Weights of a small GPT-style language model, trained from scratch on English Wikipedia.
Architecture: RMSNorm before each block, rotary positions, embeddings untied during training, normalized queries and keys, shifted keys, hashed n-gram embeddings, a smear gate, an embedding shortcut, learned residual scales, skips across layers, capped logits.
Each number is 128 + 24 x the weight over its row's rms, rounded and kept within 0 to 255. Layers, rows and columns count from 0. Numbers have three digits each. The size before them is the row's rms in percent of the matrix's.

# layer 9 attention key, 320x320, rms 0.139, rows 80-127, columns 80-159
069:139094131156096095112063119126097118109140165099144092109108137156098131183139126136133099159122097088101111158074133161172101157133109107159105183142163153156137117114202114110108122108109100117106120100129172090140129139123122133170138124
084:089124102097152121101110115161053124151115096096132121107131142172111130098150150121092141083120128108158161105119113140135105126176113112090185133130116126132126120116095165114103138139168161094156137153103140135135126157103129163179117105
073:085131156111102146111148124130173156127123160147132123149136152127163186216103134123187108141128099102109108123139153118110154111129152114135120141141121133129115161173152117146092079145136120092139088145127128124112151088142158150082129171
081:123139099136126143097114088133085124151130153123107102156158109125127149149143142108117135091103119100158119111150113091128107145139094133145134144119109123144112103132051157148123116107168134084140079129122110154113122118158137098133103106
087:105169080128132137100120158135035121138105139102138146112100149150124115120167140091060108112126131144177125155109085118122095107145116126132156107158133128121145127140117126134117163130139132116119162107146141114117112157092125148192113124
078:073144139086136123118142126172145123103117139135111142193129160150148164087140120132089139073132171100167141144199135092126124107151116132112171124126118142131142126114103085124120126130115111111138118158089098130093129157130135126140146143
078:080136129093127169117136123153133155121128111087148154107137116156142133102137110117101101089134126133173150161149111130110099087109160159113152122123123146101165090101094124105162152130133172087141156130122112153110120131073145143188125112
089:147142121108132117121169109110173134120122143149095157115120129071160171124141116127126115129144152181119101190176126107118181053139142114123130127129120085108091146124152093157167164153123148121115103147116114140127135153087134125112131151
103:161132091134131109131144137126119101159147134118133084110154118086093119123160163128126113172124102126114135133101124121151142130128145102125159145122155129136070117120134140136141128096131122156141148121149124092156081153129140162127104085
106:119124087129156082107094156157060115189139121071153125135141153137098111105134145120073171108110126123144133110098114123145109127113134121100190105140132124158125107121095137110096165108123149119113153109149127140117067131118153168168126148
097:142154166105105148136149133111120119137151124141144134125165136152139184124115164141174141126109113118177106147097128179170114191142142113134114124094153103106118117128132112141145125174108114141118141143171137137086113102118139115114135129
094:155155131139111069114128093138133103117157135127136078130155150159113134113122135108124122114127099111208115127118114111154135161158112130142146174090119136139107119167162122148125139166147111111155121152091118099131129128137125163108119153
117:093097137111074163128146130127136137124131148156119093147112089138159152078133070110137118120152097120153133148175133130133144115137139097119152134141113169167144115110098133121133076153133130162143095154104124136113143134096170123117099163
090:124132118100152133126162143150156184088118125105134126173105100084125104127128102091149152093148186116113112145150107144135103107131121134133132131173117144148106115087093136148124135083093090118121155095128091136116171109138111117101130130
097:129165099188103157150153079088103116173139151139122140129127110101120180172122129161104132126109128133139113117085127144111145087101119079092114133144113110136117109138123061154130152103116150144153092157156149133108175135149154156114094069
114:089119141149099113095074101109128147121154113141174124160147103099123123147165150130147105102111128104110127161106142065110166156139130125088130121106176131093117117096072058152095124117124116137170110146148124131085143114119121136119174096
100:147133111129118130130101056048088109137187112123151119112148148126101156101103145138180122151158139138138143155165174139137131129108160157110136146130124168134106111117145114115084135113161131167125086125139146140092138129126153153135169126
112:158089191119113141117095135130137143101145104187138105078141096143114072123114128130222126131121113148119124106104137129090127096099193130124127186146117149105133129140165109121131104150162125145138159154103189135095108120133124110126146135
110:133124106183127111147124106152104117087131096143122145128134143121137130152146156159081150105120136095127113164137085128151113131163112142142144097139131137115151089180122092122115149130122124119131127100157140121105159136165118149162161082
108:141124122149115111132126135155103137134132128111079146168127139145124158106156135053084124074149122153135103149152114139123110087128104104137138088101139141136161090115127116149134155126089112062132117085134135145125077160142111135126083095
109:112156145136087078119138112117179147146149123148100065090138132145172138098140121125106113163110104149124190145139100118178126152089143140152108111106132114145106139171172176153130113114116133122138148173123131103118136115118160133123084172
102:091156160139147092115139091160114139127151092132111113179116079168146161158159122140079094121116128099146135109110104127088149107150137121137120124189128137157123071135108141106115136145107148123158086158089138133126081158115132130123116117
106:157157160082141088165113125122143123102159097124107090113107115139153139129142108141120166164146136144081123136155073153114152127110111124119136141068154145145106120173133122148127128129098151080095125128137101120099140090156144132107141123
107:119116129125121108092110101134129130125158115119174142128125135151133119118129084168110132095116167111104148128105159106097131138121150156122120153184120128135157137117134172097120143094137123109089100154146166103115132178114111123142141179
090:154140129100146121148126114140145118135131111115111118088136091119135177133153174089151125092171113129097151123125133134088108141126101064141135112128102167149144142124134132096158108159132098121163127074147139164124147131135124138093118099
107:131131139163136142136157153113134103139106147116084142123118138094125135084172119136117127125170125180096108095168066109096155147134144108095119098148095110106106170104095129135140150105138159113105111093179096154131093141144127115131110140
099:127118156142134131161152126097119143116077123122113170144139125114124073108111105095123158179134165150131114159144116142151105146136136119156143109173121131131137125099129122129138171107150144133111182131156137130181098130122123107144102120
113:124126133127101135170114118155165105093124130164099121147171142177128106125121138115150131149120134070165104129166136142149087144171120123152139121083153160138134096156143137143158121125146071147154143172084123145134124131140114097131169121
096:112109189126105126142165119139142132088107111122117085145147148148120176162128126140142105092139112137126126111144151136144098112153196162132144158115132126154128142119072134111141158143102155088138145181104119110096103120171123123121183111
105:100124143104141124121124110139133169087101100163106137098131169112129124105113115093151092102170131101091114102101159189124119130096111162136144145106124157159147135133101077133159159118107087140193093154114140107114148144117111106126157136
118:114116107135096120122158128144121075125140161116106127100141139140102142174106136168149127092141118105092097133135118087095146127115127134139150114091164075129129139145124139173139139160123119138178133102132125142101131158150167117109130123
102:122100143148160134127104075095104120169135132104144121168158111151077122115139153144198139147119100132129112123101128149137083139073126096161116127078156090117117136152084144119068152147097149154134133118158154141083168137159136174096106109
114:106112133135121128087121127172125111117100141094121136157125100144120140200103108142123105116157142124146122111140186117096115127125152137092132086165128144121122109122138131120121146125141145141148143126108132114164147140105106128169113119
102:108105166127089153096136126114087145181120145131091144151146171091116107121150086137154131126132108127142102123153146166162122101139150089109143125085117151114100142150078137114082109114137114128114157147144165162149135107092135133135123179
107:132154140141130162122175134111127128137148111169121113169142101066129177158156099146145133153143092157134136126117117112147171106092126111156117104167132128110145147108113111154136146106120141088113102156183122120067107132131152124124055118
114:094114130153115150101097156117129166068158093115099125115151170111143099116136120100082135148176156137130158129128097125136109083111119107091130085178146088117103150080093091104151147101139110138115096131167116165148141160109108127160115110
104:157093133082139117135089153146081114088134127123140119121109121092133080142175096131175096127126131164155083147126121140150085144146137146145129127122165122151177080115129106119183129093148142154165144134136158167112125138101099145129121123
115:114169160107134088118150137141156117109102126099159097106125151114189107102110126122089117114138165135151144153146147108140109101130091145158128137144130094154126091104091105175141132073112137065142146136129093133153108142153127134138109102
110:113096178160100161164132161151125144103104105114078144119108131122176103129116077095112135093103110128141145152127116157123137103105147101128102107139131121138136099122166182127186169130136194114103166142108131135161134115103126095165121151
097:098114119090132149068143132115114124160126137155131130128119101113173110075158117107140147144127148121110150139151130148146100128124154136132127124174103136122123143120115057109106113102129115142062159112128127098134128081103109078133093131
091:159124114139159117167169125085143135080156110189162142142108154127169109123111170110173153110130123104151145109113120113103126121127105121127106122137127091151144128099097139127113190140093048114100115162118133119041184135124112126130121156
106:151188083122145110139091139132134106111137121154110132148160156128158137118136114167103154092137147093087144159173109124128131133114119162166133114103142132126131135145141134136151084132136155108142113123130097150078152129139107076111142086
095:147134146147109118137187155114131124094153100143144151122121084124164145148089145117163126134131141099127089139125107125169108109121155168124084125088147091100139149148141137158131133135136105149127180166170190122145139163113153111104136125
106:151120091116139111133125104129170113127194140115147103142110116114100126149123160156123124162112101119105160143109141103130109171095159153153120125097135149150142123164156137114141122177128143161120125128154145135117107120123121130093123106
111:114141138172114150122136132143097104177162116151132146122118123104158159150117149169140131138134138083111144123121105152123144145137156144167132124148104104125148102124119168090103171158150152122106132129133152122145152105134132067144109140
108:124121119132136120104091144144090130138134150139148141128116149117131129167150120092078100124098085109143132181110137120126166121100125140129126133117122154149124113086164124126113119115089143177126137136122158120190115111146070107087127137
106:131129155177133143120100130100101137116166130121138100135154131116148172138129142143132140159134141166108174144085129136124131138093129132101101099104134109103139109112128096087122123140129129141108082135157159137095115162114109183127160082
108:098124134041090191145186155148105151119118148152111130137097121151172171128155113117153076087138140113140131163153153119099118107138106122148126093145126152112152126116111137088138110076156171132149120110115110109139132125130123113142147118
# layer 9 attention query, 320x320, rms 0.139, rows 81-127, columns 80-159
095:144121152129142076116118173127074113160117094124127126161170149161121108125144142092096114146120136098154118110099097151160147138065116161183172081117117156122146122160112164126132100138103137124135159107161107144075109115084167096132137099
088:126163123079105166117143087132155136116159184132104100142128111089153110110136118123168143158159135219122138114140128134156107148171112112116138175134120135121118140107160141154144116114140092091108134161099144111137127167164120118128123146
084:120106136116102130146129168120121105164138102115098103135160136146144133123146164143132151124142134141163117120113136097138121144106105163163122131120151126118093144108107156129120117081101141116147127154130122122161119111133148107160112136
095:152149144116114088138097138131074120162121100137159131159163175154084131144127122100105119131096119129145104127147137177149125137104136125155180116062084131119126122141117069154129126140105088138122144115150144152077106112122158150145148065
083:158123165121161084113095154155062143171106127104129154154133128140133129105126135136101140133129171101154111101112122124130130132073125151136107082157096147137141127129118176086137102159122135119113154111145098141083122134092139133122132104
107:188131130138146092151106111142081123143103121107174175132139170159086136114123128124095126096128140150120141115145096135125155059106138132118147108087110145094130104158148096144145109179118106117125134134163115149113109105101144120112188130
094:117104139147109148105155154154162115105132111146146154174147139088119117108142147125128149134126145128116105112126166108092178120111085119152099115163123117110137144151092160102122109152119099106115141158135094105145151122159119072117131148
092:107142126143095161143200095149129106110103116113128113060129145076062148166141159138131142098121109096106137125110142123147087051153136063122137164129162139159077121126107094164152138087117118129116121165106166112127099125186118121126080141
117:131138148116123085127079143164041128166119113112124123154136136178114140117124145108123107135113127137157098124117100136148131153080139139177176127082130111102149138141131127138123120116131133129101129083151130147073106138090172135159158094
097:149140172096110125165180114120124147111091139143160152125110116138158136188076113127152136113150101111138111121137156116187133127181130118108120191122101148131159135145137161124128115135153119117145113175115122098090132134109149103126124132
096:134168112105093121130096134119168087136146120155116099133123146138131108078129130101141112176122143153140172149154140133119120078123133144161161167125150128112124118159118128155113112105153122134089154139089119143172149133134155100139147145
111:117115079107103187153150115127106182138123102130126122150135129136115131095103089094087124101147126196119134161157108100142153138078097068101148171129122124128123131125134111137164110117120127145140103142152122135129168121133150140120132099
099:169171142138145125147133154175097131114133121115167158143160074132151129123159121115132138129130120113142107144129133168171120165132115121165165124145135151179149120114155142124077126156100138087115143093152105102133077102153137103125147172
104:105143151119129151145097090145111122162181121133139144134114133159138122136129124138167115108164140089109145136112153104115152112086133086091139143124143150152137106125152110109098144158136110169137127169146143146081168116131138161136143138
115:132087129147118121126071113121146122109125088119160129181142131133123116133151155142137141119135161114144135169194137081132129157127111139126084169096165080154114145106124079130109125104112086156142117153124163128071131151117118110133120152
107:131144149139145090070082087111114108080161137144159073123143150156095086107152149113177094169160127148093150145131180127123155112117140142081121129172131156124098144151147122070095143099135173167126134158105161130107104135116154137164128138
113:145091124103150117140121130108157149099141148136136127108112068170144087131069100137151132159157092172075135135120120108102138095162139155132117139123059121092101149177111111108143097156125128125139141127113145125114128106113120105105142149
106:135144152158115097162145092156132128092110139168128130139103133141139132166152159134144147114082090079120130112132081123119153152174141150115151129109094138130165104143162110148128158179149115158101111107146137147139121132167127113141176136
106:139115113117167148116185129121156103146123119100126129113134118092151184056144124173080127139182141170137156134127136127126113137056104130140105141123134112143126139127076109117091131065137137116115118130116104146127124107125137171118122103
109:129136096125110090131142126136160133143137143142117088124165146146153115113128126149072127172092127170134175168161114131137156143117120124138101162112129123166160133150156138152179093094099053091116149167140159144107121100107128131114113124
100:101101128154171158104180093118101103129118150132113151155117052124166137113153180115124099127149090172140121140093133141126093131133110106110133122140112126107174107093126131096146114098108201096121098098122127150111120127117113113151114130
101:121131137058121105173113105114147122171107083108116112097103122164131135082169096126108163151114135158097158081165086146132085110120140105094163143099095146130130100142147103116120124147118131116123053143124110142131113122136141133119129144
114:141112113125168088062096158091103112131152113063120132135138143156148124121134145126133148094154131121130158120106125124114074121106149136086143098160109104130140154138134129084134144113144139129149128101121155144100136145114138119173123112
097:127132106108138153147201068110149150165088132124103137132148161078171151116152120077131141165150115162108144156080136145104150120119098116131098156098103160123106140153171073130140104159122138114144086127137198120107152132111153119102148129
113:123135157157113142151113099099135119147107114136086129141123160095161103097149118137115137132142123156087157108151102080106131126093124124113113088118137104123122150083081138148154142055101148089086117140147097109124093151143131125136107129
096:109117161134156127150150108150153118104124113119134160113134124072111137132130108095129129164130117096146103119112155110144146138146116087110103103102143152152096117096143111120157116111142144140098113126114134115165105121133084077126071109
123:118139140132131108119135137109142126178136153182127134145141147129113126140116100160189098160105143073165100139140145130146156132147101133138117104100124139155117092128167130123178101148134103129140144121093143103166147149115108125108172112
100:165113128114108152138189124142119128096105108150100123130150122114105158161116128152147138112146117150035172128117139096109115062144127148125098125135155143144139115125149101124193132131169128149145138156145127126121106143143163115122153137
107:121100132076130190119122133121111167115106141160149098108135119101158105134099130121158100160120177127100058138127130168137119125130110127159163154116133165125109126130138107111133115122093108124173084139151133092108134123116132181122186116
111:112123142137133152138143130190135139124090124112088142172149096182108117149091082123130114121171096146065098108147117127117138118115143149173132140095154121103103142127153143161112121118133131121154150160106122106112089138135114100123100151
103:129103118101145148109084110127117123126165119160146117171111092193112153129157172170136098077135112138128118153111128132183125172114117131155136077137154109137181177147112148132098135111160136139160122112145140153075145146160123127119117108
107:108112110182145144148080123188126092146142138140102092140128128138123139142126117157131150141147123131143104092134156107101100118121120118113142108140159105101111121128152142117115181121148140143131147090164118131161108138143107096160066151
107:132147131114133148107148139119119117151138139136143184169145157113118118118108123138145128132106087168132100085113118126133152081151132108167133156125111120105120137125108132107174135132132079142138114154171126143117148095119137127155106128
108:133119158128151143134131160116116091165146089149085161137132134099080138089104143120130131154161100166100117122133099087155109141111145110186170088092146061142120159131072117132102114055088155069102138165148141125117140130109122142129119144
110:132105131114138159112085164078108114125178087097128110117090126097099132129132132130124123092132136130126162104054116096098139138139133114100115106160111092127158162106100113087136131108149058149116112165122135116120100142072095110126113141
108:073112117117154145124073121121146128073160101144139124135097156135120127183174079099136142088139096121160096128151144119158096132124104127161112096137160133141143090103107076108148175092111079130125101076162137130135140115134085122166125109
120:120160150113119127118108162153124088117108117104131102110122098156166083080141131106133160144133162156125127141138137119189051124122139129121154110131136150154131119129141171157142107093136096084133180134098101150177123142142138103108115122
112:099087103165119140152116106142115140121070131098148147110081103127116107126091105123117150124088083146151154127113100123106146110147144111113131131157110140116147070068164153112182146118124173162098151144132098104136120139136125122138120113
104:116135145092167143123139094147144178179150116119141119090106127083133106101142139136088134146139143150135168092123095148158093161129142108117123099143107130140076173154145095110145107139161115123085132118139144106119105080100114101103142132
098:112086126136111167124164132123084179053154124161161130115085131150134149151153116130168121170092131112184152124148114113137122159140131131118095144123173118131152135114115149118062172124097108122118106117139151126083153131115169132114145115
111:150160114101105104160124133156166105101136115127099091135156131120135140155128149126133107097092149092149128143177136115150131131118153089149148172114157141161162138166108147155128131137118104081139116159128127116120118135145132156149127113
104:137164163118126125141086159136187141112110113109182107152152146134111138137113105116166148090136154104143120114089065134136146100141154154116109125091170074131114131160109160192144157110088067103152154151112143103113151157133117090125129173
094:119157094107143076090118152123132115087162065132117133120152128133095139167134118184098108111115120151152153162101130111108074130151198124122176093152142161153170137133138117144143139126132135139108098138124116165147112122110128135136081108
118:141124118192112167122187106179119073138132122132153128131101119118133154148089134147111140121138119100126155123110128096106176111167110130146109110164147106135143128127144120130147143118106139129102112143098174151162159089142166099150141119
114:124099161120146107152117180184112130143119151141154097129118117096119116131168141094107093138121134107164128161118135111096159161133122112121145106146124163187129087102161140134099117123101135147102153131159142140185124082113113111114105126
114:133107194125142128152105090108136124127134110146135084104152115126131159133112116154149110159132128125106138154088119120128103151074126178107122121113122112121147155116113128068107123171107099092100108191138168119081179182097124153111148156
112:136124107072110162158166116128162098167140129178098137108136116123146155112159108164155132130097136136119144136126141148145141126070108156158060147115134100105097113089149118102102045071132148126142183144111139130138170095123129112135127132
# layer 9 attention value, 320x320, rms 0.165, rows 64-102, columns 80-159
108:124139130131173093139146114123109066148153113111104100168138096120148096154155144166115100117115114116121140141153093133124161154099145148113157165167146114125131138130120129093119117156191141122148079080162114085099166109165163119140065160
105:112086126111151130104120148160166115096147130126149144136115150105091122132150146133121135101137127094137089164097115121163122163111177144106130171124136154109144114137127109128154121154155119153112141140118074093137168111118114149150121153
109:150104162124142125155165107166122161123129137194147127138113144129129109198115093142115146144119135099104092123107101099111159082164096094129109095091145131126128103167121141110126175131126124137088112101150147072107104129125173122158109118
106:132127114180131116152140138120117102125130106147155102121111118153164107155146177150101088122097144111080113145140134125140108120183107098191124119137106083132135124150091142110134094125095112113097142168110144134114110156128169134136118106
100:114160162174167118135119095122166115109135095131128141118078143111150127132170138145119091125133162100137111099157121112085143130140116108090147149088124106152097138112115118122082109144167117144122161144143152097205115153160162122129150096
114:103186148185151087128141128099151131121170157140089134107139105139125141129105119128121126129110148121145154122160109146123134065132143162139177135165131131116158153144115131124103106111115155092102094154099110153162087133119131166104128150
107:103123157184119095141126110089141133123129141093163127116137145082116095131151122196146160102172111118176129090141131098138139166134134088133096094106086151154147127105154101152108146166137101143090185160178112171154084141117125147111144130
111:082134136138161187113115139131158138146145101154119150140124088123080140117121068147165145114142093155094130149069125116137146106083165071122171102134116141134145107123154105129152131094172185168113120108097113149172158122125164139125144115
102:111161128128146198107135144121132132099091136099165083159158166133139120155131156111142113139132127146120106167127127101079095160166133112119124127153153120132116117139122139099115152112102125129101171175129119164143183128115129107168167099
115:134101104149140129126076134115140081134087121136182139141169104164152147127125131173156133140126109096068121134142121121131133113156143106198148179112071136138132084160144156106153130157154102152090139114123134120155099108142117106108146194
108:146153096125156166090166120124165099120067155136128134184105141110129120122102093127084156141133158087106173132127118124146117128162134089110145111120167106149139144127099100147088067125073162177142102146133115100109173130112137127108121112
102:104145111154144129093056110059125160153133110129104122135129131065175133102105138126129099103100134098135170120134110129130124137100118159144081124123143143146102135120165166127138173144139127135108141135115140133166105151123101135113115111
113:089177148143106150101151121134134110156103121117119112188158091112142181111147141134129147122132138137131091158131186141169088143134088165126169135097113151174125104109088128118126107191135132104167108112134148097137106105102100099137123094
100:196090164121176069085139126140143131091112164108106151110123140124108109137133078099114137142173079138117099123097148150133150131146119120121131126115097113108128143087128161121116141077112125129180103116137136075162103116115139103105110079
107:177158115106130135121076119126078134109090072121095145148123179150141137139148142141097132122111144102149136184067113147173143124086077132131145113102144105140110126127120136145161114112106119143157129130134120099133114113119194135096114152
118:147130143128153102111153106124154126101110127065134149156142136135146158067168155134115115138134173115147097116190143126170145151175142091100126121134129110114106144162104110154163169131130174137115129162139125107140094095124116117110105147
105:134139083128104114108127163108159213127151151111137125116123145102145100129126157112138152114146108103143117151168114117096137136157147141118141124148154152060163124093148134121168113170146145130161104174133142128144118091145159129107117102
123:131099135113114103111124119096147124131132119122164177173147138129098114151132154097110160153093116116131147131109151114156130098141098076124114143137130077133119102160125089166107163104149101142140120120144166119105125113141126142146116125
110:074175132151142132110143147203126137134126157175151146138118102122129090131147106119121110132113127137106124125129157138107131173120132123148139115113106122093136172124100138097111113091093109141123144121133156122130150157099110150140170125
114:110137121114097113141150140134140138135113127121174142121114116083129131114083106139109151144164133101106095118146117119106154099172091136153146168084108151137120124050114133139118114117098130133133121125064160114156157106111155142135165129
102:183100154120111126157135099124146107100123100117145174136117129071127100120119136136131111113138092108092156104132124078124126141074111194092138135108139123069164112114085112167102162101137121130108118114129145102168121145122137139102120130
108:106145110112145107162088133106150121107134176119115107108126137140138142103113110077135116121141160133178097140129089162107180137122131122095146175120110156115139123115092127144152127143122116157134118102103107078173101128130123150123131147
109:147111110163122137113129121149130151105120163137143092092094107093103152146117125123108154163111111113127105112167154100122104137118162141076125082098117086116127112121124147079117123143111139131107136137134086146136106120148124147105148092
112:121122135145094153120156122148081082124068116127127114144161144115171150103150118135148151143201124132134134124117124133145139137145158162147137104098144141146099162113130154093149163118082119136121147098131094143115104107139169143144100139
106:167112147141139123154124158132151139123144153134129097118127118142109150107168130122135120099129122131140121126098140126111152153151123143124130177187119086101154137159097158102116125120151126131114144072078091149097138127151110132157111134
107:138123150163154079139138162140125091139123143132144116146144160135090142150124109136109094091095107138162109146152165114066106099105126137093136125124090142086160186129143118160119138106112115164126182131137116083121114120142087162117120147
110:109126125107143126130177076132113100129131156147114136095124137075177126130060107120146125143122108143140178142109081148136149133121145128090137125116135134134120116157127135099100116148108125142144135134143108142103127117078102115142126085
112:158114132125132131140174107090111118111176149126147120119098124106134101139175092140114119080154098180104153111113158103056156125135172110117149135131120086090094119110177123134130144135130120126085145157076147162132146158147121127140128108
109:093152162146145131127135143166105165106171128165138168109146138101100131136119125095122107093142131114101122151141118098156151134093143156163110144108119124123110160076127104113087165150107134119101131146154131144122123077105114132174112138
102:144150111120142131147162150149157143134139171097146122137139108119116136127127122109139126105118152167105124120083140119150133167120144123125126145110146116131071122136134103133114117183165126151114125123134190086134133106179158130101086116
101:161130127187152118121139132147120130100132132132137135161108164152131133131140163132185111173095118158121117194101102140165147134129103082106102100118152162133063115131141110147102117138138107136126159157108137113112141171099133158124103132
107:141109123094106128123120120136129153123151107149110101164088100132111111102144096170125082115123146140118112144156095078122089153146150111090140094086106159122112139159148074146155154126113125169108128091135112112119157114161141083116145160
111:135141134168165147167100098124137126139128159130150116144132166116140126127060101132144143157119148147142138140111110133137070117133118138119164156138140127128112126177150140155110105142101091098140155140151098172159117186089132122119119112
105:141114138134143076102077118147116126138142089116117105144124147138143083169154099108132135123122109133136105113068093139071167111172129123123132137078119096116143116126161131091154115150139156123122140128093147114134150080150079144152094101
099:158120146136122124149154156126160146121093138146109092138156105158112146146112093117119122124134065100157163158122122090083110123138133089134137122151155131126086134089181144150098123117084129111146183132152147166129183069131156150131171131
116:145135110087132124146154132145121155134154121155136125102138124146112168132108095178140074123121178135112113113141113147078158139178110161162152167109160123123113115135116133130141126117108096118138133111114125085129116132132147163166124123
106:159139162102128094164163143143153147114106114138130117120106139143133155114129149151120097146083100114115121164133128145115135091149113125087106125110107149162143110125116137146135121109123071110129145194105147096121114121123150104100131110
104:141105152142114130166153141168121179128137127120101149126126147143141138099095120144162138140123123091155126138139144145151105133132174156095108123174125097138107168135156149101144138103124127136116152098144160127171115126169170077120115112
108:126140166162129128102084151105112134153114096156085132126097141080144132135148117143157099102115123106131109164120129168112107083160097128127100142136163192123113102119127149092104123118081146120152127103125158151173145128127138135145129118
# layer 9 attention output (transposed), 320x320, rms 0.139, rows 64-102, columns 80-159
106:140166125109125121134099099129166091128138111132094113136147139136115158131092085135119119102161080127111090129136133067112129115098130095165163121164113132130139129115107064084153103174157127146168123100095156111069155131149146155164069109
105:146172091138158113091123118121066119099107098097105128126134110129124130166128115154160193120083117119105084096096096156122122065146110106161115124151089101087142125152128134150116130102142097121103128109135117112140118107138126130136101179
109:180106158128163098140161158160148125106115132173146153154100110133109111161113114110162156164129096123099120104122119087176109159152125109154144112145140120133106137139092127128119152141107153166132122107156116109100132166151147114160101124
105:143180125129124095127167115111122119135151144123118139129154182143133143154112129115126115100116169099181168117147103112153149127133106078173121109112104144161127150161103209134139059142140103117112128190128149123133151152117119141160091147
105:166163183141142116097122078150134137132097112140129112128108147124122137114152157114098099142102170119134113149145144115098128088139150109124128137157094171087151100099109137112109107117133135110125131150118121175126140139121143128178099098
114:121163130137152143131135092100148117133146158181089129127171148128093107123103136113118134109152141135126133132142182101182137110083154118129124112156096110102121135109143111095136090171134155103145141136112132161153145148163145126126090121
108:123155134151141119103110110126109157118093124165155151093088191101171118131165164128093128139108135117152118149109145100120113133119165149093103108154136111122126136096136084146143124116104137137138131133125121127119087146109079081127153114
112:137158173114126143165148094158100156153123123124125143143128094166119104162169115118136107109153121119114133133114114164108117105155121140120135123123120146179159067108124116141145132132162169171128110108178142088128157135159148132177124142
104:154135102087155151110094167122069146127129121140166134133135157139126130134121095137154153118112135131169111093105123123132119136122155089144135112135130107119131134154153157135134140150139131128108131135115157144105165124101124133139154131
119:120128141139134137135130105108152126127152116188134145155162151127096140107115136173122148174127078100133161124140120141134068106164129154169136124140096156133149083146100135146127144117141151124113152094083129159111139138118088146061115140
108:117136112116127141153134172110142115141149135156134102150126139169132136147107098105140142135147158107103153151146117117099135120112116114147123145143163145102126116146152108148133107103129089154160109159157090170083150125120152121121085138
101:123153108155102107125109124059134140148150143145134118125127138175161128132121141138077086121106154137150117130131150135142125092108139168110115108130134153149134112115167134131102132079176149139127145114133102179131078124110092117154142137
117:129126148138147053148135123104123125137113139170162139133137090131122148127166107162131145145099123131192123121176139133129109161152144115158134151126156093174150146106150142131114143119179105103091107115101132142115151104140132116145102130
097:133117147107157117123150161170126104121125090120110104092129132114138128107120130101150140160130116133134105119132151134182140109117137117150124135118158128136092145116121097151122166126106080142127102123139136117142145134120136147121125132
108:135148130143152131125105110126073184083114130153117153142128124115165120153135118153099131122118153183121116134149173133141086132102116084139119150106110130161139120081109092118118137096109101127142090150167134138095095119132173126091134094
120:124150142130119064106115118127180136127128149096161161177122145124128076121118134122132123164124145145135126157123138117165141137148136100152109150124098123126122151116138108131111171095109091080088152155112115142075114162109129112122119178
106:081106131144095160116117135131103160137153123126118139113094102171125091146140149131126152166119130123134152104117148134120157102181123150136161178129104144125097127123128111129156147082146113174132119155088127156107136113111140083117129112
121:120133087144145141107141083179132133144140123115167133156141139121107144174143099145122116095167076167179101144115131148158134121144182079113115140168137116112151090127152169130129175125118122166138144158123163138100141143089103159135155145
110:159164111092160139110094140160106173125118151134127135136133130155159103129169140118098116094117165137110152180172108106102142142111112134150117164101176126145099132116102111140105088162092153135099150112119137113141141103148105116159141148
113:106123182110144121178119112102158142100086139146124087128104112125155122127116126137162120157131142144100148129125108186122127123162115114124123154117183138130083122130119107090147144104107117123073132126100164128155138079115105122112154125
098:160141148181153105137086131123146119115168099135141092131106172120135126128132114162129129104137105164123159111125115125136091173132116126135114079162160148111131136172108137075095139168169114125125118091126171109157107135133145060081159146
108:124150144128108125130171121104111165100109125081111104131151119137140093128146140137177126103143130180142142144129127116115154108132083121101152133130088139154118134095096121138157088147134118123117106105109098132119135124143094131069171139
112:155124113113137127115142152113151125174132112105149136153100113116089150164128115160159122126126153166098143133116179138102125105115157175126071111133133114109129169127089153097099114113149204140122163181147120160106104138149152103075137127
110:124103156128130121104147144127070101123110128150166124099107152089144186114125134151093130078135123128131137142085162126113109129158110157167108081129135086127142103129145125116061126119147118127079103123122135122124109118139162096140114119
107:143091114106133114097121110131191152136155094140137113116113134127144148108154170138133206140156112137159164156150149124097157114102179150119107150124078095151089136140138112125139144138199175112126128132062111129152125124107172105134148101
111:129101140114075109088145115147117139178091129125140112114142162118087111124109111130136161163096174144111146184124155126102104095101144112136136113074135121080137167113128103165102127123143080164143146116134096115116148120141111128106158116
110:159115112143121106145143136135108119123156154109143124069115138136163099113131107085098107140117151086145156162117141121124141122106169158094111126104123167155162091144145122154134150151116133151144105118129144095122144145143124119134154079
111:144154089130110141126142121093149141127137169130118176146154144123126135132113129133087135126111110159088110170110137109142214095127098147126078118131127122127091130134150113123126143139108130139123109088136143112128132109139157118154110125
108:174111137106162171131131158143092156115116158137192146146131099129114118131136103095113160123128120101135143163127157111122154125079096174127113130110136102141101131143102100141122132112121107119118156142127144156135153112122127108156174131
102:157150118105137113136188141126110174091142103114126155160146108135178139159150127146096096084158118138148118103108178098182141138089110143163107150125144131159124142127115136152105119087126100118105144084117085154087117111129153160039125145
098:116146141157124126122081097145121114113151121144140127120108110180128097145112150087106113105120149161145167152129095123154106134120142074122144117088173099134136146105136107137149170124093136163080133145146153112083156144137158151126127158
106:147122146135145099100104121164149040174149133145141159152167203142126116128151110187138164076072113113148108150157142076158099170109129076126140139120133125113104153148122118129089150117136131120102158078150134109118170138131113112163120126
114:115114122131115115124133078090098108111160092080088135133101138137149155125109109138147119158134143098147102131117128086099137128105140090115129141102146097111122093154142153121111101106133148095139171143085119125139137164101126152059152125
105:151141090148137075133120146137110124132150148149164118103165133158165117131108135103077115153137128141107139153158112128097183104115108168112155139136144136133101129094170137123129135156145146128113121145069138117106116090122181101153092138
102:124118110097119128142133105132135129159107126164143105179119149109104126151160154114172143134110137162072139151121130125128158128116109116116102105107128106159107120139140109173130113088115116182152080104143177131148152140139148170127143118
115:121137100083168141098159135115158130137105118148099155153095119111118137153137123114099148089161109154124127154173091095153138119191116148141129130113150090135121166154124103113113153176104117085126155103090134105099143123131127101197142130
105:123132186126158125144149130151126165138108123103109087148065125144159078159124128138136136115141107121150139102116064117122140154085106090113112138117143109143127130134116103159138150106115128163123137139097122134125175109118149124094118100
105:107133142167151106133170144169158148106129110189104137118091112131147130113107105144113160144164110119144080128119160134156167165119100128139174112128158116110125129155089150143161128161152129101122143078158132122119115161166168043108123090
108:111134088171114111128092124123100129131054109126114124093118105142161115109138146136119131134145089098124136133135132165082153140155106089138118197115133164119125101123119114119151110133177140129120118089115146153171101158143118097146083125